{
  "hidden_size": 192,
  "num_key_value_heads": 1,
  "vocab_size": 986,
  "norm": "layernorm",
  "norm_place": "pre",
  "norm_eps": 1e-06,
  "bias": "none",
  "tie_word_embeddings": true,
  "optimizer": "adamw",
  "schedule": "wsd",
  "decay_fraction": 0.559
}
Each number is 500 + 40 x the weight over its row's rms, rounded and kept within 0 to 999. Layers, rows and columns count from 0. Numbers have three digits each. The size before them is the row's rms in percent of the matrix's.

# down: layer 9 MLP down (transposed), 1536x192, rms 0.0919, rows 1382-1417, columns 0-191
# up: layer 9 MLP up, 1536x192, rms 0.095, rows 1383-1418, columns 0-191
down1382 107:509468487475472475476529559460444496492523493394504582549516453467506507429456447478500543477478552520527469578546526529468513521495502492535476497512454449513469484526448501477441531427494538567490483441465508514497507454458523487512472495456583519488500582520566520563554550479497468543526558516535559440415537521443465494580497484452524590482424459499540477437469531437493457486473491492539448491509511470520462514530498578580531560500563526480484454559440547458493509599477532496475499550546438552462478499467430520536467495462548508554480440497502491543528515464435515560
up1383 079:502496497470451493564472477451533458511544478506443478517471547531516555575497493509482492518539432591504510505497500453561496426500482428546531480540500491506489548494479505420477469491515553496523540492474487500490457553486505526514457451464518386545552518395561509514582443419538516484502511511486567531485515510513446533519511493480535499550527435526535465487467514543533575442514473520553435561525478528407447536479434460451475475480542516540455511521606500522516468483467480556513535464503494549496504510561458427546508546509453439552458449566443528468513603462538516464
down1383 073:508473518487518445500519476492501510520448482498512544492482514501501458460500499473532502772548490473503528497555499490473489560445498515456528466488545491482501553462477470511504493570523496511525482534498518439503523517479509539510492562568441560501495519491514531482483488462490521513469491437526477509486488504526510491496458478522475444507508492520525482504480803481539484481531501488478507497462458463477525450513485495502525537478474473476509531483483502506506503521490516506542514548486489489469468507512499510552500464481461522500470513504507473543426461479471464484
up1384 105:493427541499508534561535530495531475466519499517544494446509476510521494539483410549472471437527534482530504558398556469525456484475480538543533456531507459565464511471493501481476533507569545381563458512452586460541435488521523450515417529561469484491484436459506513492461448575460494473485470537525480478487471440452489434488469482612563519547505558473471440555468461560529481470494495487511453502500557521557473468431526552498511545546549520483546495512489528532472469488516558549487423522493415473562485539456460505498511537460490511531510502604478443527531523515462556510
down1384 106:519539529536481476461429502490438491550486550486518549533523513547500437508524556440464389485487492501452560480492481498553471500525468447416511504513469480503558479474482481520483478520483465494467502444571544486514527499528497521434504572491526522602517445473554512516485447533545594457523518521534539540479496485514567562470502519535435474470535441463539511488508482541533467490508496587510544426561482459467517483486467466471448526545454469469492459479474486488504535524518507491580451490492501519492491408393497462583484571477511480503589518474497604418488462541501478614
up1385 101:564476510418589491478456493458471505496449472592534527506538461542466462441493390445439496461553426456493444538553496494558532479536467517505523534476503475547504486502498537567466525445537524529496468493445435511522515481525453497490525534437471480447484401540543464444517516463504539531424510510449524536514459539524473498552461561516487515502479526497496490386456470470538467554517458518593467523513526459499595484477513489498499550491463529568516537484468535538453514470517454530400537482508541495495525561437506494537557560484541536549484551550493526536524561503470438550
down1385 094:481567448562453497506509528516487491483477488431496452497467490519471560486466448477491524481472555526467474500459582569452535516502514424532452455504509453500517426486476499431505574512503525479485522397502509510494484514525479485486557550511461535600450514541451474511604464464453540543502494587463520506470505517564494563420509443449512474515549443536509537480575441456503544452505538515514444455568568445492491496568478511524524542467553522512478562519534499502537380513548515509520521486407472536551461520462462515507535526520505431472495495410513522427493468514513557514
up1386 067:512504449365511507487498505465506562546523532532501429492520538456440457473441515564491501434599409437519471540504519533481579495460436469486546575474536469445536428498486490443484477534481504526516478527494511476462527490508499455477458467450505584516477404481445479486503527522390489496467501469532505534471466528504495469443517458502549537474563492545501527503442543515499540462475497482489440612519522484479566476486554536574506493474543456511491500476492509507490500512484440483557602496452465484523519517500486416516502457518575563463537495489510608451510536494495479462
down1386 082:497465542492528483503519479501507413532452520555506502496488567524518503501466537492441481417465484479488488499465445456481474457554545530508467528465465547565450421526577490597483511510544433469528499535509456561566530479516481508528502530593469451453522476504434570496432477559582534522513485466477517494507501483529529518488520437447485485494428496514497496532459403458480464535559507514545485495465553527496481503427517476580519550545510532511519532591493542437494494439573516502555454528477495447456457503512521584527481457513541499583501518511469443505536421386464459521
up1387 083:560436501497494556464482500477442517468482495560490508492524534443461487542424483443497566455543499459497500504449500507570494467557445476553521487517543575546498518446603406532480526587478545549537507509513494505479486515502488470482500469566467469445522476436469584518422513397461533490423552498457509453512525469510471529546540478476564529557506482535458520534452507554500512476476488502550500569551436441421547505518403495493540518537460499558503460532575507498426481480552489483565496512462472512485458486522469467527483584523498465477454490533425483506584493530527526524
down1387 086:467521465441484475493581472525489483499534467434525480417508509560554396447532517510492471526444448454458534460613558541477511541486532432472417496496512465415483456510471535518548496527530509435488521563572479549512584514472487529530492498506523528553521510562484449532514543543537466477497451512514436497447470516530552433405482475509462452503502532588497431474501612519503571483517517500470478437469504580481459492505560555528475509477527556482533450462436509505569491514477570427521485485558524507518507466486528494498535455495495479475562551474570477517470495495481487507
up1388 097:529444410531489464513566504558505509504485470466513472531520426451504548509470478510539484484446488467460524530486485525484468457508452512517497473491515479534499456545509454447475538434518498478474545533417528469531548490516483542555510549571532478470501482497508439407448503530494556449511559522513419516464380525527485498448591531552556433519496531463534489471474469452436528522495462492518520512525496579508454402472544510495447606542539514506504483538513507563508513555461520486502544464527517532618524511501523505499465484464540533536554560549568539502590497481507499389
down1388 083:463477475511601471476438473428452523582453513468514521499553487535486540548545510534515597458545440481569488503427524508507464537492552459500471475539551503478500499506450507482502517511469554497447451531531477546423468538481543515501494514574597469530513493485538523517494512407512408507524467489547592449510572544504500493497473561527448488512511502516450490451490527532636512453465524572518479450541508420535522504470484532545484439501450484545545493519492520466514546505463487484494470463430462465459510513488540472524510526439506555506519404467465425532507429448503451502
up1389 110:470505550449578500561541509527567450465541450488471463518472499479459439452507438493483495460503494420549533565496472503532537525534503421482520510488567435538543470496460485489524519535529447494528409503493515466468548464528540515511477475574519530471518468421532515499444523449497583394439481480486565521534518512437479461539550570542514547545531522488540455479514503534546465451461514495518492493506521509591552515434493461462493519490567520500509459489530485500473551506545586508503521487543481508491640501480471405503544433480551527495471477479510522402459533451500464444
down1389 106:498498492446451598482447504560474444451519502505462520399541482494520498557484542526465551496547499513583541457564458491531475512518503492445495521495504568486482538466551512555479519535474525600461488482519466524397453558553490487487488554508512460506472468549567519483498564493561505496509501476496496497485468544529491412497534414488465505427462414420535555485483500487489475462531515463484450530392523560521452455553433538485501568499502493450480495496498477533511487542585525490505454477579477513509450518517539523431491572500532434554485536540499440497522445510448534570
up1390 070:493460503517535546438502456474476429501517449528529517498513497550401422479474452540441485419543506554559514468567525476529563489466491503468527468501591533532393514488608523515480456505479469500485442540525519487481514516440504469463454443460555480528509482467481535461484465492490490471544513541469500538513520526506504550536470531540588527477524474489406476500528497505554576428508406580474480525560543495439520468543567525515484489484508461542508426467508546480460518414516486517529636455509508515534458536494445486481519524499537537545490467525532527456544570478464521507
down1390 084:549458542529517516573556503496495497487510509554513461466501492454561492532480525467479506468445574405515559546521503489531491505518472451433444476468514479506513512549465425469493537558538457473564473421483533500576502437479509539489500516566478460455504543543462451471528544530491549499484512480504522543427507517465482488525518531433464501516504500497516511514520351434529476596545577445534545500495498488500430469493461488516417509567455523456562558466483502510508553509501497530440476555519518445514480441593460569492462427413490485478557508508527463549542464460511463456
up1391 112:496418381499561441531498443388534461538480479558455460477565520544480538492485459475508438508501466490502436573481494548526484492530498541523550411534509448571458506477450516472503568461515521521449505499582496479467474535411479508524509477544419511534517481489565474569500455539511566553500505537489554507443535471481448498494486579506477527457479456495492538523595436570513538472450417593494454522522516475566456455492490472523513471571454498485480511459536544452488504487503545521569474504537501491483480466491513501557541489522490482557504542516475466458563541535537509470
down1391 121:438477531489433509480505482546501519565593522572481491512520519507556448486470481501516466443529466424508532521522495492448568488488471488488540506518494466485486504519512428425507577534521558438483478462512525486504557472500549561456492567465478511484561533508544487495559464490556502527464510386513454503550515488509538496535513522482491429490519541515468484473501454553434456550509516491479561519611531475544474487443379489537504483486455467537545458490482498454487526438485500533543495490575469567526475487481516536587542468522460515408492542440566520468375517442462521456
up1392 091:613460442494584531504504460498499503425493550506352454564493429511579510537479500580528436482521482482506440545467470549512508486496425519502550526453535497528454484542494482459437526483508552406467420530506481468455539516495529458532488474543557518460542448467506455480541438495426514561548494466501493456488505443503462449489444574522516520518506515491473502517529468520482554503500553531464449516486487557514517470506466460460516463543505405534542471549524597512544474526472486561538491484512428500590539433527460512482526520480518512522437448497503487465526541486530535511
down1392 092:446555469538422537544566521545508459509548512456494454493491522428488474435512502463535526497553528539444465478567464490553507433497496466537446578500518481511489459464586449453469521490511509532435499443545489529496480495551503550545573437569506539496441509507502481486455593530554440495545438497460456412506497518550534441531527473547483457424478581549544464535487418533495504532480532574428497523529468460510500562517493490537572438521499585479491545490500536436473414561483430454524521487514457505508545538523486499495519537529468514475444473538463512499526479436483508484
up1393 105:499466433445503526455535529496565479539496506471474435547495430512492508575448480517565492523526439474495432489421483471496458510482536479456590532480523374529501438489550503518514518502458473486511508498487515540473509553472505522474469443544467417501548465515535461502460586509442485476566473568491535509491503467459473418549484510502548548504447551524535495512487435440517454497480583489506479491525491536501480462559476507546535524525539509556483505534566589541561499514528520456500549471534451502490486449419487508568505469407513597465565533591544508499549529491552501542
down1393 106:460544477470528443472427503513455531559472503456427521493523531584479444520456443533426518548461486526494414559512494561453587535499471501520482530609533555448542490480513541481504530510528453446499489504502463501558527494523562430463398542480543477487567408502495458486530457521530487520554513565480490479592515523527505547530546500480482434550457547497555411554487520500539489516463513462483536477497524461503547440488479541500492531563472514505574461517450414465426484461507526472526506453510502495514542512505509546523491489488400542503470542468443478514478492424437510524
up1394 106:488486476535441481426519481485521477502537466539436516564502458507484494496472501452550504442489412507510501477430543526547514432564483480547471501550515503569535509465515501504485465512514464500407454476511516499516491459584519553586418500501491572473477499584483552471548515473491538503498511529527554485521520459462540460525507522495518573516501450489440568457577482470514479441516476568523455479425504504529528535475441512429447519462560447544452548536531557454484535508460481500510500549528534509517426525469533543496504606449529469443512477514470572451586522442521514614
down1394 123:420480490551466468402511549513486520500527496525510446465456514504553440586544450502461458490525487536532553452588508511472548485418525448476471499489522421462495521480518500549545453489477509474501516483514458494496450483509551507509578572489513451516522469472426525489444511561478502492454459512456545497478455505500536501458503579509500524470532538543497462486472450443441540584537576487466521549537542583471469531386459521555486528487517587595547515439546516507460426504533518502468483558478502501502508474458486455453479429579441500494483478533496564561447528502530516471
up1395 096:558422575438414518472516476499572429373407489513559574456491490511536469533507467493556502448558502471484426484514520476564489497493518519482535408487540511518494493502435548526529547471466488463404498589566525411498533466494458513533536480512564502528535490498481474483557520548493481517440531555542485510522493469493468437503581466467563485509497455472504544506584466485528479479454477506493475501516485475530493521472509487486536456533500532570455434487482502481423531501529473564502477510421522495568535458540543532462466486514485488492457554463572537538527565540533544508
down1395 087:479525495533557497499418543504514524484579515552570457564506523418463516512503412384483458447516567447498473406425527549523496470444541520494478495549544500497511442446509535479549524495538491470544484548490468528495480565558563504456481489530486562469528509521557524545426461457504488485495508494512464429496506526518500530507509496557518552523512431548518494477437549542509557471458498505490488513475518436515440379520492520466439518504525502614534499570471502423472509565455539534557462451467493508495451504402551500533553497524479493493518522457498526510455437509471496470
up1396 105:441488599466535467455485474487497485445542547510515478452543490484494536496494463493531485485511491479530537585525487457502531558512453457543525479528520463536560504529503432444536512501557572518469551510511620460528510537520502491484434459494505489423531431478508516464492539504509570491463413458484522530524462517468441529490525506462506543499480397476495514468511502473478468479463520544565568478497506612459439514477554585502490595475452426532517536543544518474508478589418528525489490513483386507500447544449553458548455491457506527467423495553525494533532516454507500496
down1396 102:506512509407471484477487593507455468463600455535516483506493593498514516500477481414459436474490533448460531531510474571474494500425575506513504473529546459535524521561518496513496525503462455518558475412536550537564460453519559461510542488515513532473447480475582522488537492509498456458470501524545492464459489455539506487486466485459488552494528533519529537474515441496488503522511544515449547518496549487425547474491468445562490477446497485543446365467578531477507493571497449556488456562519539457548459548516500463570501449496421446497531440543509501514607523482476523487
up1397 100:595412444428481488522476485503519497453535471522499466482465433508492485431479508523486516505487448450485508536469480493572483383587481537466509407479520515514530508508427545525483492520508585475503513531535545504477510505446492518437497444522442467514471498514536513523490501504436535505501570474504435492463460479433550406561539571538563431557581570502530565495483482564452546519497516539500481496478490527527506513463496506530556564577470506549559478458509449470537456479473507592547505457477508470496571438506540467542522506506545511464520476518423529482470514528574539464
down1397 089:445509452478458476516564574457494509548567520480465573453483521550530540546518566505484554503498450476446497453495491478454525535519518473501548474538492480464499434491510508429519530461510483396546499532468499537454534601515506457489497486515418520531554511483496523524540461500475489482468483580561439464506477463507572408466468461485534551509552468469480387490512561429571486548507473497525483496504533511451568570517501494535373472525468493547448513398486517491521491429514510511586478495483515481463472481612509533486555516482504515449525500485547489533514487510543554509
up1398 104:513486551471557511557453463487520474420515519491494493557571519495441474513507454483459502514493519476562443541476511507578467501512488523470494525470532471517446447472558467541479451484511489525512462499457527505531528589480567539479512510528483584391520435525512455551573520541509559507430516486541517593468586445459513481448508569596505533433494453479461490505508445537461579480432503563526505492530511523500608533463467559465439454546526495552487501448500505541500481490508532496560480517493475516477521411438439506484507512529506507506432522536506500545542482403461441503
down1398 100:572515501501531489503454555485528538539440515533497473515600476581500428532480595498572528467495503517499519498473463551501520450516390558499435542490517443504575431490445523541544508493467492508597497521488437504536433511488511548584486502525462437507471555514460501449470473521536467472486499441494473489539504490437522475505433574538475572509532513470480520510418542599504497590524451511490537435507498451427438470496532470422498481517549491495525454527534460509530523520534498509521468491495493486525500488584514494457436506488456495549430534495442435519435468521443518504
up1399 111:511505470484510469469503498503493439489472459526525524511501490471475494450414442527461508473515514489472482467506433466539483482531482419499538430491608439520494525504496477422457532512451458514517523593529541459474540426400510524484453469549438519526530459551518583471458571450498587439463492547436516531473554527457434424525518514477554488478527462521548627522530477491525545447475530486578467540526471522491549505494507523457539464541476487495497530528521463533483599519426495568531447501526543459519477496545506512503481492479564531469557559523452518495524523478543546428
down1399 107:458468520509525550499512491585527526506477533544580466453454513480483556558510531506456584491555539489535547448510469462446507488454434466499581486463538527579457525508462432499502521519512432534515499522479515473507537471471504489487476492528552491510538432500552506526537540465556543474445546518510449540463498484468428526438555527464503441493504507431525498550529557493512499467498480530504471467510512565552547518521524525475478406505437524506427529488492545506489539469458438514468506506431569506383543464522454536491399514477580425514491479503443512605445499432514469423
up1400 098:483514538473489555500485512485498497448470528516461535539492489559531512499528557408519523496484527453532422523489489486571497508512483578583486539494531452499495485533515504487514512530461517455473478470478520482460502478415537482522466509540451480439556504557517461531512482410424531472503462567489477471470480454392452448498490542506523510504542439565463506538528438494454512516481523483528435518508512509453534452433482616507467492528470530500483470567593500425488611471465505510564495557419517467518472528449522472611545532520482506508532572521578561533567495502562515476
down1400 092:469456519497529515512503507498585540515487557534516543418537518498497488488491467531499446545508512487554533558487479523520527536532504499486437459534486402465538424480516526456517476515534474519500517457542469493509529453491496534506529508551574489570483489504513576529542522570510487477469509553485527515495531415542514502496513505493500500541520479502437400501514444529363566486452489565546493439463409510474517512422460455481532532429442455525505529511452535490568382483501596513431495432432462523479526538497514491476497509524542481471467491505605467522549563506475461442
up1401 110:482501502414466449493502462503521452459523559525489448541472563458447514512512502532537412474538564405502486555472491469542468425544461478520517462499498509549546451559464496537535561451528458473498562517455508486469496472466475501503455540531427522462555417536543494490443500546431580481533494571498523512416469543496490539476504513640516507502415502538438500572501453510526459527537477503517555516484488498488570513508486479536501500523500525503532497587571523573500531498528496477450558468446471492477471459446511494562560479537502516506511551450519501477489622463555508514
down1401 104:497458484447537542499513493473480550539471504579493510549517441527513529473448601523504509517505551455527453509490425526481419511496491571510482562425554457510472465492466479534503472482536505477507551489476441465495476495512447500426529491488526515540510509440428567513501550510475448474513503554538536386598501536516512494564554536477491479557571532480490493498449513458427494486515463545558441502521468524522519583516530558487519496473523497459360506497452489502507505538501453551492470502472575449457453524523558474411465483485494538460516424512551490407562514533508531552
up1402 099:513523524507481433518606504381521521520548482452460534478532615480486482533491507473515432502481470484520449537469558465533476408499498518464528431476476457525536357570463477528518536472533395443477515457521537509536536474499496548541456501508512502548548506475506494490439491418498533557501545573449507542468402458524490533598475525527475462508499503536450526467465475437493513511507414489506530477518478511517483452488526535507457522537593530510512545537502471472492543536524508481544513445487532541521507460498549470589585558509523500487540526502481487510463487476468533467
down1402 088:487449590465523512420439539573450504550509599502504496488495513513517554531455480517534515498515538499461532481553480525472457514471508483589496569432517515494465574562472470505550522466506459471540516475464420479503487507446518483532507488538518480549463433524554493545497514482511537509512509490513577497545508442499529508497482473487472471475529582489502572567504491442479414529490498442487499442469345553505421498451470526450519470516483506596459443503464535568491521504466518526434564457534535500550474460450562502482456479542487524490441528475471496543441576506429482517
up1403 105:536503539475503523485572544458553463494479497458557499444498560486521517430462423550486489452504476505503498593463522477521582534464406520522503495516575418529449501533453483508479479510507485510473474546488469463566487524490531555496514482509550478491569490505455500472530503530484497456530483487452469547441449523476501530550479514528452554517534356539491508549496448545528535463435485534565507525533499497493536400513414512441373516435490514502546468443550505431409487533476492530493559488519485458584494464510488486477469468460544528494502547475574465478548482542541524487
down1403 106:490483477427505536535498475509479499534530535571603498523464514561563520451590477507541482450515497398532551466576498452547537496534467504375524471514518459469445475493492466453489534483526503437431445459525521455523507429521514486465548506523454426444525488482496501522493574528516491513512502496551467482472449594500516508516444527462458475509408449532454468547503441561495505553536526497497507515554507507507541421486471444405508567493564550563490452504487466439510461420545517537528447519539470520546542553480491456483572475431501505473522536521530505482501507549484528522
up1404 101:464459442418587507444516518524546470415500407509528511507572492594519502509455434457476509513505520565535440479491571463545484472496571445477567499421536455499475487517484500502532513467469537504491573451571504395499532469443499489543521432544460492476569508534524486508483543493538489489493464520456519504484517472479486541505519553480535497555512494477528504534525396527585522455492471511455439520496546507493438482461398535473440473524506492523506494537543515487577500509486552460589504523585474504483592442507493522546467520486515515574524529546439469503556485511522512539
down1404 108:519528527455502415494464524527478482448468477432496462441496515447455519484539457532458487584538500549514467513517564508467490505514488436492548517597524436541467527512506493477444446567562490494581457431513547461499546489467519534512507537457518437468530540535530502501536509514552533487557475400459612475566504495479497480487517480552462438465488493483560510472549468568491431521513484475496479504464476538584481484536508469461579479461480548489496480475435448497432418457580468464492555483608472549507534575518504509516454483526469509538463473441546495461503517505546487571
up1405 109:528439505507527561519536449385518508488517432489555519499484511549528462541518467520484482424565519439581455511518582500548565496518549439476559476448574446490431513494527496488476450479412485544463488487572541457512530520459552514491519521488514523525443421505490442500553515484496505480417520530510497529436421546460473388565519482455556563480509481487484589530590477575495493505504471517478527507567530494487576539532429532515500475519512535563558533497456488502458520493512475523518489469496460459499488451490446509519476480475557519525527462457539497437565515513548544500
down1405 116:505473448399490537529501517476542458483495511459474564534490445483513524543429498408505546546491552473450414504506520507515558523513584481551460504526551517536525520490454537468521483452566510528477477500494494430464532471505465528493503447476502491448451458543540561562595514512525478459468565523488478487478524547472513407516425419483535516408444493566474493500505500497496517529567464398497437509483564473466525548526467530492512481509553482491505562514509520519418549464512550610507504474576539516566519543433510484503494509457506506523476510466471439530480436502573428507
up1406 107:585504506474521531440607401495508491464487497538547526499537535440536520476495500495522452467514517449506455470512493528499511501509499576485468470571487522561524491494465522548430420452452410475492488482473534448535549466515502504437454558463486462551506536527624448495555550520497481511517503549584511503483507508429491532480570500450535550504466503562485489441486422507471577392541526515489516479552471429463513482518483483444516511548457483494507533523441497554490518484496542489537587548461440488501560533434509484501507496403469484468511451538563489528511517509439542543
down1406 104:452500508449510469475463538465532502480507582572483486617475406549485514513529475519553447543489555489570473511425470595422576484477502500519524544530567471496440486502528544506536506517430540504536492491481475576503456485570532526522510449477485498476494553468521519466466443494493462591516492527458511450524530503478494513421511455482484496497446542495574466480503558479501543483495526506531475480413459490497435491514531512492450555468489485539498499484544541472531533517452462517488431487429518596578405492569532491501509491456483499504507495553422469443439493589571478495
up1407 100:566527517527564562492469474586499428475550526590460493477431502430435471531511453525482490478548435498533520443511492458482525487574491481512517508516489516609530471532490529449506477519572514485464435523523474456507517487472539530496498493562486481447554460507486505465486445458556534517566591502413462498470498490560492544449480512530469444529485496513489454539542431528449487566478501509475509534513547472508476490452443501525487490539520548478490548496504502519434509580530465556569517505558486469529543479490502459576546477362484486497497438531402516535561511575517465540
down1407 096:470445497469562450493492456485508542518530486523480532535428492446511485533570549499510503450431553469435527529430456507512615563553542546456477510456498515531562445523466467490492522504547557501486450551536477449477540528485475479482532517516427537547518492500487514517514452413601561549487560509429456580583489425514453476494454479514484539503498517479549480477564489521504504496527427541500438449437515500483519567472496463525445404503538454488479483563506506485481550484522513611466485506445529492488520562478493514484520515497486422479538453450506598519500498450459472505
up1408 086:475545502584495529576519491495528590501513507485472490530392459501473498491486478525469401496476491476480548495479554569481524515569490502446494476421519479432507519630490583482509458483502458489506521464569492504519515388524478502512502500513518469466520566455487483529518530428448508540520520480467517516443488475571464554426509566459546580507515461584531443610440417461519504555466496528461504536483505534473489520549537536513466542566524472483545512526528534461454507458479454482510519478512388519550495470543480494482472495480514460479507530507414527469517490488448506515
down1408 074:568500527538516482477522544486508432517537573518507479524554469430521481511513521439456468509494524456584474428538462417465481518445523542544541510580487564465469512438493412546543525525529515454494522565485515502494548515501483471511525487512467435480534474583440487512489466528450525521476531522529458542468518464445471467474501488420474492528397470487490506470499528515593535501537504515543516390540508520513456455525515482528534503482552449491539519474487533537538466480535618581539557511484533500548544512472537501542529474477506515477450449444498412497482472410470391526
up1409 105:501511535553538557464564492527550487503524509463460503489552505376488466481432508499467503471548427462526511560497492455493527441507583494447535545533531522561454457499505508525545455537518465538566512521510490483502577472590537517485485469523476420469476535499502518419552502539516503460551451506475595547432505498489405481495503527514485533527487425534537476498482454465434513504474514560580480538462474548511512468552480485502530488545486441450488507534471515431480452546456589481459505537518442514506531416474567457509506483467483517520518520557405444518495507529579573445
down1409 103:563536545534517443456541463496450508483469491500573502562455428444487488468494509459485499496505452494477456540499520513527481560475452566539480465424560595540539477470418537529494557548514562498556537476463527506525517516520551503525524496479491532519559498495447501448535435461486513526507479399536433489566549507523460453452517510453546494535475465443471527526565404492435515537521486568506484438537586536503487450461458448495419467500514442550492522430557485541469494518579481474523514461428506561460449473469457552537454525506515519527486533416564524511509508513535452522
up1410 105:484482557574495544542553500488466518532461487576474574555499456544506488531565468552490496404475527518500504482507536532499550527487513476516595422373530441481474416511449467531511509516428462457524479525460550434487543535557515529536416453532548538496536497505452584517561548536446503490440480512442498517513529514501451527479527485499537453534531527510549580512571508506472449463506529505436461524543518457520500452473488585449492493469431575438473472524533495504442480513548522588488478510477470554464506448473501472505501518481530524469410511498455535488484553454530529475
down1410 107:506478525453563457440576509551526511507566535505508440519527508406507471506462566540521477447504465487524508436405460435529466521589531491506501448543531575563477494514594419558510581476513487542417466450517458522447488477483461482506549496503507421561547534552461492488496445487524554505504450504518482442495520512488484429492490545593500564471534456552522501503519483567532532486504441511490540518484495491510537479507501556519463436490544430507503593484504576446478481491527531515520496534465526461442447493493427540514479431488416524519546550460484450529489475477458528479
up1411 102:600489519534535458506488461491582518468540523498527448503395523503533438424466485447522473460531531488511489462507484472470473452512428501434576494540551493537504483490491479481519486493428485550454457545565480526493448525504498401483480440503523435499553454491544587502542452519521510552478502527500582590489492456465492436551530536486492550550480461496527552504476442489529498539511525506462505472457483525476591499528472479524496576538494512486489521488545536526554620495464457597504496553498473461460523500466517441539499514542521534404489534470500532475539556418458559520
down1411 101:501531507475515495496481531494533505450512491429504578511385481465529505503449498431563477507420421423500489527537530468458434506499516529508593528504448511475506535506566513476445570553474507408519514540448471481487476461483476518470448534508584536502520501489494508502497430468462451483572429451546567484440570522452487535458497519502528525498536553444529542486429525459522529458581537548454485490528547483473442529501491414516468475582462445522501431414489535532515540619470483459469539505553491522548485520506506553524507501497509570492503514490509512572540489508530502532
up1412 090:531495489483498551475449501435546448485456522508449463495502436518521483548506389571551504449534556486493467474476481460447517521504410464513550518538513475548500528464534441451493483553536531548455482529459527469477479548490493507486452441524522405470487496457528555547430415412501531488474533534492554508413544470478453481498467498568598549470505505468508504544467491530610561442456513486542547560524485537469519484499488496540509479479456486476499563518547522574476496534463490497582561514487476476568532542519468519494431567465513494467540498614512492527452558494511516494
down1412 089:505480449496423462498532477525410490517586489498543569412468568595462513438489560499490486558491451496507598530521452475490459497493485495487524448514479482454471625480474508513529449481478494468474506534530488508498495481453473472488573562445490559551583526527417421521506535523487580518475417499560503485505509542502565511476562513483498481515492477527482531431496619438454477533521544494516534496510502500503485475530517525528487476512526486550594401457474494468543447466494510457472429482539499530555507472445528490515538512458479504494471496447429540507565473545476500509
up1413 108:533497534471546523471527476478539515493474552507504429521509571490503431479474502493525424473501501432546459572486535549543464420465485513517533444548554435502508410481426529449550488487521450532563460463437509526503501446387501490486446471518441383465576485487438511443476516476468563468479551487548486506500532455489492557501462560474497503543488465551492478445539470535522572565515496492490518475467563566558588485494482531525525471589488493589529388501516528440484547470507490492487515518523480460541536483515448500509529484510513492496455560510530496504482542439558486537
down1413 106:515482450461537535546576534439501500425544470438494639519497479485457540528532581597477529558552495415547480508509490581403544446481517492531545490514461542441510522529492519478510477472542444496469523500435497489502467498496462540551517408475553530508464506479520505564480489591519443518426492521472579439523505500496552474522544486491419530493533483449401458500493466506550513474494462498495535452557484528479486458493546526525506467493463446510455534484503513490437486530480441550462440570494486546516438506465579511491509541539521543459487516503537460511494517568476442484
up1414 107:477507453453564475461495419423533474521529431501549528584487484504513535457502477518519495474486505491470513487543573604511543492513493468462532446449528485486446474503406500482535436475535410431505404485533500480518500538572530556534498475565458460543561510405535524498529508475500571495478543481443536490558494459436490467583481518466553549491444488521568514448461452511557511488513479443528506500502462550568476523531469495556413504484508512524482474459462533505441510532486458490485518504474543465522509520493478487538513463491433595445517495598539558500475517516566527440
down1414 097:567451481527513518511454495491513506509544527556495468590510476488514501480464469509547544477490481529473424534491501539557462462463503515509426585515537545436472462516474453511539410530541510581470498476516500515552552500488574568533458557503567526493534536503480420517589537545550508504565445473510501508523557494528597491513431456532521428517487526467464562471501463472526520459484495418542453577561482486507492478493421439486499454467531505497476531454428485437458448474438486495493498520467484501434464541574498468471473545465468421503553552550440476519556450555491517501
up1415 104:550450465521535555507448496520464472412542449520465459533477437461431458504501516510478502505559451472476500472499504498515569474493531495514506513482623424571464471520535462467512464515500521521448521538528502485547518484400545528506406460619503495502500475463487486525494509503471455398483573523467513494452496574480555528510560536529514517509522479479493484474513488470479543447440478612531529558536518467480447500487448496590426551492481504535548490475456505486469539506535524522588528478458458519478585450500535490495499492446491516500523527504465505496599448486516588433
down1415 115:481497521454464594523428593502511434492497575476478506456532489467422428534499499540516452467505524490534513536404567504462484524584541558542493479514486514477468428504526490550542480495571472511463527545467488456485445529512473486494483434537490463471450486538505542581446567460522469557528580458464502477464585546503511461531505596481495526531453462538490461497492491560502436465525542485433522511449494577456562489538518465504495491539487479482376477506476534492522523504530505586551482521486435541564489515519500510496521464453539399506513457517461500463488516478433531504
up1416 103:498514466494538506491564521512536517476567541505496472548443431548510509490550526470513474422555498517607493462501471555445505416495533452464506413513488500496464493415496566498538472452404512596457559508442521511508442529482449459528463481463480483486522493572539522472511505549493488532496507529416568563479531502556416501519538495466514520505478477569555547459533473568509541493453537541541504500503455463566466466516522512491498493547432464556485548454422569478537529500468508477471527500531533506535483490467455450499531496422573516458482369543524500474509535509548474516
down1416 108:498535435503473403555477508484479562498478478513488449440495571515486468463533454554487485511542540498461522418483554557460517598525519520576478539506509497472470428502520483507517534532575514458556455589465546538594532452470544455514529527457482538559514519453475531527436541415532511519485405479469505478560482505439542564508511533542546512472586485483538502544526436486470522511425476565424469461441483528457486512433504520440495478518463550500546471471522446462492562505491482551568484517484477520517502487514497564518440476515446532526487495465562472516401503491500462492
up1417 101:588538463487512533425534482559465516483551529474520486539538503531527488489474492466503500452519593406561456464503510556499528439458431482549530480486554393480500493515525464518532518451500446501504496454513507418487500528456481496566534452514514442481492441523497559528507509542532505506470493517526494550569551529513444423479563463514546589520476504483503488507489484540425521407473547507495470502484490434548504438524492476484449454527433520606555605464530556507547483506513464509515539471511497486525472497508456451507478509402538587381513503516537454511525489497482535517
down1417 111:429476492460499442473546483468536542506537434469550479511517532446453509553494553555450538467502411515527476455538479531441503434478475509536444508499521541476486532428534525452495452532503530502531487532499515474537539498461577508533480430539513478435501509450400531483468592474526555534528513447488575489511497443491507509540451501506540545513580598506524530498445415448424461527546559518518509516511560506467430465544557474564532533506554512528449516556487453462475465502500446517532564425446496514516479510529524553413502442475448484484504610461511464474516517520514478472
up1418 104:451450487487543491510462468523490496421496521581492516463572458499498498522519460467465466482514480478489515483460478485491468525471450563489550476471575491499480471523482407458472522535551462521508499501489544456436482546537475482503507476561500439504493451519491551487439525503458537498493449562488482524467575447527420484537509498526552539530477502553507526440505483511605478519511514530565415572610576454464521457529491425456468470503495437535575550534603526463517424564514536491494472602449538548477474548519521501517431497505561532488503547449557445533508530451543479495